{
  "n_layer": 9,
  "d_model": 256,
  "n_head": 2,
  "n_kv_head": 2,
  "head_dim": 128,
  "d_mlp": 768,
  "vocab_size": 1024,
  "activation": "tanh_gelu",
  "norm": "layernorm",
  "norm_place": "pre",
  "norm_eps": 1e-05,
  "positions": "learned",
  "qk_norm": false,
  "attn_scale": 0.0884,
  "bias": "all",
  "tie_embeddings": true,
  "parallel_block": false,
  "extras": ["capped logits"],
  "init": "normal",
  "init_std_qkv": 0.0207,
  "init_std_o": 0.00487,
  "init_std_up": 0.0207,
  "init_std_down": 0.00487,
  "optimizer": "adamw",
  "lr": 0.00135,
  "beta1": 0.95,
  "beta2": 0.95,
  "weight_decay": 0.2,
  "lr_head": 0.0087,
  "warmup_steps": 457,
  "schedule": "wsd",
  "decay_fraction": 0.895,
  "decay_shape": "linear",
  "final_lr_fraction": 0.0,
  "batch_tokens": [32768, 65536, 131072],
  "seq_len": 384,
  "doc_mask": true,
  "train_tokens": 265000000,
  "steps": 3897,
  "dataset": "wikipedia_en"
}
Each number is 500 + 40 x the weight over its row's rms, rounded and kept within 0 to 999. Layers, rows and columns count from 0. Numbers have three digits each. The size before them is the row's rms in percent of the matrix's.

# layer 4 MLP down (transposed), 768x256, rms 0.0464, rows 433-482, columns 0-63
100:433466553550465485451497507556519471503498513464537526484403482500433478500486493487554464541497479504508526489464521523461555507532512502550494562498589475483485518527432525557444508499478477
115:547539509562536524502478474525552492497549483533494511514510502530583591487445496464513532473527498477437528507464506497523571536434498470478485513510521465498529501456494497426499498484492518
099:558548534534483502574486500519567440496429502504543506558486497493521562481549534500520541460491498497469481491494387424514563514467537468515519418511499534520450460525523570557478489511572454
093:508515557520449528494531507537514471566517449535541493536519542452453446516541486474468506460489552555488527463405523489494501522545467437530517532446459519488570516539538539508552532510492531
099:522537487539549527525475477472471485513518484451534530549512451508540471486459455540474549438471508517548486527471419578548505428485563536507525512494525518495541530510520535539495398449609516
123:536516511531509537525566474502499421504461546513477522458501480500483458561406465586440474464547544567532483536499538521496441508547518491448496515515388529400511512465499480548559522505454525
128:452487490504550531489464504412496476485487515498464559455445508595512569451562505571571516489509542432442435436542499439497497550564453500554520552510519457525509444542434500496467492523486471
105:454552515570514494544535477528530517473552486473481465496531539509516485488486553445500488522551480581478536477491498510565434568457483479492487485455530535529460498479528453444560464449537519
076:410472526511492560518536493408430463509477523438482451470554506479435447458553564498437500457463557489460504518491522499426503497447494578468521462486531575591492565533501588470502544501493509
094:472377499422472524469463549476433464491503510472440460474500584509503431468531447501519548535497472465514496526503541519584526501580473462424551523449553404505546520459490512546481489525451526
089:524539596479459500452518523529557465614502478487606450518461501482512537478448556528521544468503459504497503457495463507475590519514576438493501495495512501501574519546514478539477494459509501
085:516424526474478531458484502527491479515436546536510484452488489529477515500470532493478530457545489544468626538476478507554509556581475400476559544407509450566489527498483464466547507439486471
110:449506497550583530534396529524481500478458508460455463455481478450499455527472520544538481559507492472445577523580412547497419469556479488450494522513470547453401471464488512499562583513520493
101:458467518478544531501512497489464479585477421476467423474517502519480549506490449569559486501538543490474534385524436483503518495547506610514601445425521522591512409519436474437557548528523482
091:497496547530522452432482498546511460474515448526490520425498478482504535442496412564504540536537431478539508504451466508532455540496538503521489495509498507468478465480500512541516484529455501
088:446487548478486559473526500517538511541492527542507420433533478521497461497460494492525487523576501431539485458467571458505499519503549497472536532542513473471531472407483529519505515512416512
102:473573536534444496482475511458502484457455504522500450488517535463541555473405531454516505563453526450476469436547500497491481509488474464478482553548466473470502537500524495519441436558499509
099:558545557468478476533487479459485501473473447483412472524503488499544424549505440435511511500534491492496519493489492495477478388501493523404505500502525520485464475516514506415525542480456485
098:459503500545529507422495462413555445426525523484508503585486504509479443510573459446514550486570510457532478495509499506517550524466456502473476474463538533559468481524520482559475486513531516
103:534540478525539489521483514516482498515501533592491564480517505472471492463465577507511517481518535480474483410477486466485505466459396513548525541395491436526461510456455523503437527513523533
127:499549522493510562525513474479507489478550481503482483510500499450529440476451519473512554451436537475491480512474522494527554408490506501530486533443545505541476539557537495520521540487471491
081:576495545420556477572505473493485485524494525553550474452509495479535520502495461482487448576496541450419457545495491483506454568506567510470506497510518530520462534519522536530521535531440453
104:471472477528441488467570494419513467513481521577459541529539496460462564515571517449507498463487560429484474552492537470486551490535496570562510596496485495549498525598524533586510487447580518
099:463456480485534441527555504509455499527474452515472531482491507567480554498536425446528504530466523508466532500555564448469442546486521460509516482512547479518495509523553478495589491521467509
098:493444460514483480517432533478550493525502368507486450390545467483499527489488535476547476470464522523528502508529465585517529402492478512538532491572512477501538488405429457523477435497525517
097:460477463478487519465619472543492531456456525516472473509503471536472525534540451521589455583500430420501544509544454458516468525511506524449490515499510468607584508465524448506489441524467454
110:564450495537482440488435536468482457511500584470512519492541518525533514450524494515552496535493509512532523482449515496441486621532505495479491499490463528561406479503552563509466499540480463
125:528443604534499476453489431452522511486443496489471495525493481537547506499512529538540518527536457502547481499474480524531501405559500471560468500541460522453452506496543442445551460595462413
102:482534461488522453549488503537540456558533505473511438514527476511566412572424532437490505555540485529458421473473477561499464520559484507474513459528545497552566525475523496465491581474515489
092:525460458498472504532513487566490540501503529550405511490501452561503575517431480494544497452520474545594562504491529470537449526454468522527467525519499528434478511543503527493548469486483481
095:527524545489485480530518500479550523465419504523490515527480403437538553514476535585580516526434483508517494489499402522443492433471530558516508505503458502440534453458522523446553464485512513
093:441502579493519408471467458516462506494452530563544504477476521473463454385450497481508541489527499561530505596486457451462498459495498511504446480507507477477578558449541575526525499548497553
091:496487496464518445510480500545464522529502535524491512548490496443487513549418544526530521462525477544408475506560530518446447518501535513531529533454487440536488482536472544513532411586469481
094:440482466457487550554565477451504479508492547448510514576478493523544524532523501493534504470451488497463499525500562495490505474486540516510453509456493500507546463539445437544497507487555508
096:539487480552423512526472494453533474469499485534537531532486432440501494474453490464577454477462497578453474533498506476508489499589470523517436477515523592475469471504551481504444465537499533
091:522484493500407511442402525467493416503482501499518561401453514572552508513507458427533501533524511451517474498530517524536483501441500508596465520540475494474510420506421502574521535536529444
102:489555497436467528463528492526487539502488544525557476507442526504459536485464535457506503454469507474497529550480453436452506570548516470537504522511496487464505507525508481517551513479540565
097:542546470500497497478533492497426484560585489510567510506468489527475541465559507511476562509553503461534508498523530497527469541498498520525484474579519500427490528499533475560464489439467495
100:475434561497589499506494473462510466501523409491444483564488483492485463505499518422564474479511489556406556494515573526524467550564540512461511488567566565526427496488479520427529558441470518
083:497498539421539466478536491477513474589494570589537516477487478543472533503596465611473504510526453508554485524602501457513432543543509516477517499467502570499512492500523441473524461482429512
116:503460507532441471473475510489526412482411437456479525502451519596486540451484484458436563533477471493526524509572500408533489542474464467478536501493572469504456517548410486432498488513540533
116:489509451676475506483498484448520517466546489501554428504497481453476486393476572521519492541485499553450448501513549520537550432529441486519511509508515490495487466508523550501529517476524487
129:523475501477478506438542476445449534472434543526416441494512500549479518500495513464471490525557543471571567472507452516472460547514518507476525449484523547580554528580509556498489508414515446
105:537486562472503494536484495486603532527493457472529466579468548575510536510512476416517507486454559469527539482438429457482539539506447565527504526520493446470435547537498517469462502542481470
118:537488483562497494445507449435467489561541518473515475530507464452528532535473587511524467414583562508513496430518507507522518489508520458509500545471501504542510502507407481465449472480525409
084:545450479448569504478468513529493480597476512434513453505543445486471472496506485532472450492533483506538464479559523570535532519528535609510526556459467437549502494466524456489574551512562512
116:447452524440528528482516536479504522495551517498556553529496474526481508541500488444454436524484513552489502606522535480471477557545453583487473528461458492480457457506555499525528515501391543
093:528511588467473483457527490466476512506435552477461539483400571543541522529533471485486498511499515529491463421496501406502456467523475444564516493504508528527419546577476449486473574468496469
100:476486541519420496449498490502492514462543453508486502470492496512439452458534473552471539438513590569449522514541440518509511474565533472484561523482488511483436445550472548442436521479511532
109:547544496489508481531454501507567485488501495545455474498434458474496550512483415462500490457528431546494499488569483493521521476526480424545502497469472480474515508415531515480543494530538476
# layer 4 MLP up, 768x256, rms 0.0659, rows 434-483, columns 0-63
115:509489496535414490493485509516500493503502501474453571557503502491497479505469589410594457401485464502473419475503525439481556542543458452461428524506504420490511547512479579532541545458559498
091:384466486431479459450556529467464568499514579484505468509513535513501577491499526486471463446510466526523507461531566517469481529486453504518556436513505453503498512548488438502481488502378501
092:477517524489483477525509508488520529469500469452459498512530534447527575476490516521491502484486485527456497516617453523474445520495441459465509547449496484507543495493471541497540464463535511
099:470483505438407522437502507477468461507519508505530494567534557532451500520511532480489520532514478459464460528498529471480453582548495449485504453493480487549517496502474451535468524525468534
119:487426474532491422482589471487530503495542514452502491518527504476451566567543472465522454556485544472508494497585468498447531557532470466525496487529484512470521402508496474499479447428513527
124:517472456474536461491460521443468513479444532526483502477448462489544538454389555489550461509526484531517452484541525562567478472494466541588460492548503470459503459486485476474503528528477476
110:520490482518491501485470492472512548495499481461455503572507565533527466501500516425501479500497518441469406442526499474469509450539480488521487495505516437515477537453479562495546469480472499
092:425455471443550516487548507415492582526501578434440448515467441503550496520483534511521492448469478549491468477603491544545502491508519535590506501513521510455521433520478485520452609508453489
097:530483484398579541479429492527519491479422522524594441503485489504434495522530476481499503465461394535486474496421542467497528478520538528561443552526455498485536529491467577472497456439530492
105:526471511550532522541523507535539548492456524559490547484507477464461493494499513483507514483467434498510596510516439473494523482541458471552458495517511525524494454485463499479446464462474484
106:543460485441544476540539480487464490440498505479435479497517506575571515478496519546556492484472529455507506415528434522476493483494510441474485526549516477537531445453458544504383493518496518
105:562486511520479482467511513452551565499517579554545488528463421551519469495455510450503509462514451464558457538469509498498536491513519532596468567469519561532625535480541475510539462504525462
092:491508486433423517461508486475446568521551514514502467602520487509512478472489589427447452514495494465543522472615481498551434505499503549516558538478543480510592538483446434563499422467501535
088:480471506501504507512480480471514502495519529470494526566424474552542475608454486480520476460528425566493520511486459574488553545473511502555547542506411518487511506490515487500502525451405488
101:494579482534502514493487478446469512524473537549521420487449486524446496566420521485514459420501455498470502478482529517538547488522508454534501532524353507512535483517453480450491486491469525
091:496484489537603520497509480508474496494459464521530527520539478488448526508482510463524479499598490518533587517500521542501529438594478471588416484548517486503493477450493498510469504470515490
103:527529480442574523463465478469534544469455521567517520547565457509497510502425515487468473440459494398491470496540498411506473474473475462509530470500535517552523461422495536472476378482506497
094:535466488620463508536533522531489494534453545453518527469537467464521526475495521558545509493512515551552458581479447546463516507558553518510457501491463507469510483499487422440556567527486492
101:500481510424462447463498481462461565496509550511477433489502416434547471500548493480532491487471441450506525468516533515540472476496540475507553546452540484454508454497485472537522463482502559
112:542514518463467489467535518488504492461490524550437440528464503584459563521528530520529498483488536493487564447546480528422538512529512499567522483515519478540469470457495494470498522473475518
092:487484501495436501517497506546530504533546545497512477522508501609489504538418484500501471486491480499471540447393465491486510509519510525594490482487418503450506486455496481428522529495536500
096:571448515491518422559388495523442486481496524477510570544489523470548481450496507528528483494483442492561477492456469488539535497526538447522470488462489428556502547478458480467524510471540489
095:536410529514516520491424499412514530515557510544528548570578507434471542512533526474549493493516491512470472543442503510517542520543490444583477516491430456555473471542527432518381478486529516
103:430506491527516484529511510459503497504524561572468456528455441451504526517501529483479468474502493488460432489503560454514555479489517462526507556475505500517432453507486572450464563499482485
097:509486496490483473525429495484514470471405508518422482567491513571477557533468568459425468413539551530558499505536481507575547443490401506522481420507518468547439467472478536486495513477597480
102:500421444487484445469542517454483481504469548435465497470514434487466552536536469538582482488501341596480515495472502483563476508487562475444415539554520493469517467551478450442550521511432485
102:493471459546475446516444508487543552451450516505498512544453557500527573557458483488544448532492444463461457517501488497536449499562517515506463474554483459483478490488551500458467466439481496
101:516460513499480475465478483459495578480409535485520451421536493467572492548481540531533488395500483543508576495493558487554500466492468392498499450503501435478517503551501493473519560503478481
102:509490506442506536554494497526480488492542465508496601604453489428535498502486565485559466585521482500470494537520494498442518463495525529535472511424413463445549495493528471524490545534516526
092:499537479570501527443564523520480548498550521597454453514591520517550459496530469498538484524578496528483408486501558427521492449599522553526500560462465491498561528465502406535509504478476495
103:570496512475544482499605495508528509491540501512499511486520502456595520530500485424560499494479481438535516481577466470455483522538514519506514524459488452534488466519484461524498503485506510
094:553471499518471516480521504461500551486525468481495453500513544580547540511502497499568482579536521449499387455534516483434497506498449484499500485481538494425485489448517542485501541486566498
102:510478483487491495451437512530526531498515549594555452499486501502530521561521543520536465505480527508529552542532492397484547494505492442461450478545462522475449499488513490492493553534485493
102:440471478547500485578465500513524528517510484462486540549470501523535529514526509542510475589527472437566504516550465519440490531542534443495520506555548509415475483456482558472539524483581478
100:524502437458450517470421493509428594477497533523538465490541482597525553500463528445473491472553454480559433438540580510541493486480477460557480517454505517524511533502512485501515497511490474
102:573503496466428502437485495436628462499516523535455447546503532413499458488512488535464406473492533439472527473520531473486492506541579494508518462543483516523464467509491445497419496437462523
108:516443516513505534461494517477596464488498498536486466505526457598516499463488478523558494538459491483503526538473522472492485466528547545491450463465460519480507492494523485413483402503510529
093:485443484494492510535539488500492555470499568502541571496498467504509479478450544528556509532498488493562460513457426475456535475493449490523483506403480498513603526508499446525481431559665483
109:472549508486479445558541511464543468477510533518450522479528403520470503577495487469553514482535464490560513489444445513557538549471529424460470453544528549519503546469448497473470487462514496
108:437545463476485538515497503503428513483446450481649494471517536565511535499376494463494483529521460458516456493482476503527539463521528506586489492465477483527473504463474544527492493495565490
107:594509467528557489512550481487489574390435598521485547504469451520523457533499547476509481505507532465507506499540538528523527491509518485489468449566501538554500506482474474459375497480496504
118:527489472518465515437509475480486534435420483479477468561437537530465489490441490522625503482507387516461495511519465486494474533569476388508475389501499558509442544482505489521503471501580540
092:422526423502482515498443471530480426448454588508577499517465462469533487455396496492477537593465406531554489556551452503549481460537539485506437489545556479531490545474492498512488443514559465
097:482453482444520541485513489408544567499485451482455556510469527498519529535492568499492477515540486478500453465442549511505527519539455446570464511529518496512542460437459482499467464495529490
094:464481493579468502515497510439590536471474545519527489548479563476475552539473542539513466463529527522443424475445496495590536599538497408440439432499517509516488506534483547518527393496442500
108:513495505528524516492535482458512563502527519532480517505534484521458493523507533534529491501472476419450470519533537478527478510506420455499492423539511464448493459453451478478461509493544521
087:548499459466572483494515476471470615485456492516588500495514408514491544582502469523520519464462448414534502503506510574524472522528481465529453463516474549479496536469503443472483449455551482
098:528448504414486483444544538576475516493478484490538440488533621524482488481500475514493526528515447542501547467498538529529482524514523533496444411580448516515530508433507464481515489514495487
115:496517477495497563539432484464516518478482623444516510492492507469502476539490543417470459548488502408519418506531517512527483449495432527492508489537461540449494434459494406514414441433479512
082:485528476489514481510428522565428533443460495513484505508447499532443445532489533426518478572570494438516444532502514442496490500522428542435512430545553455497466476426516538514433496497506446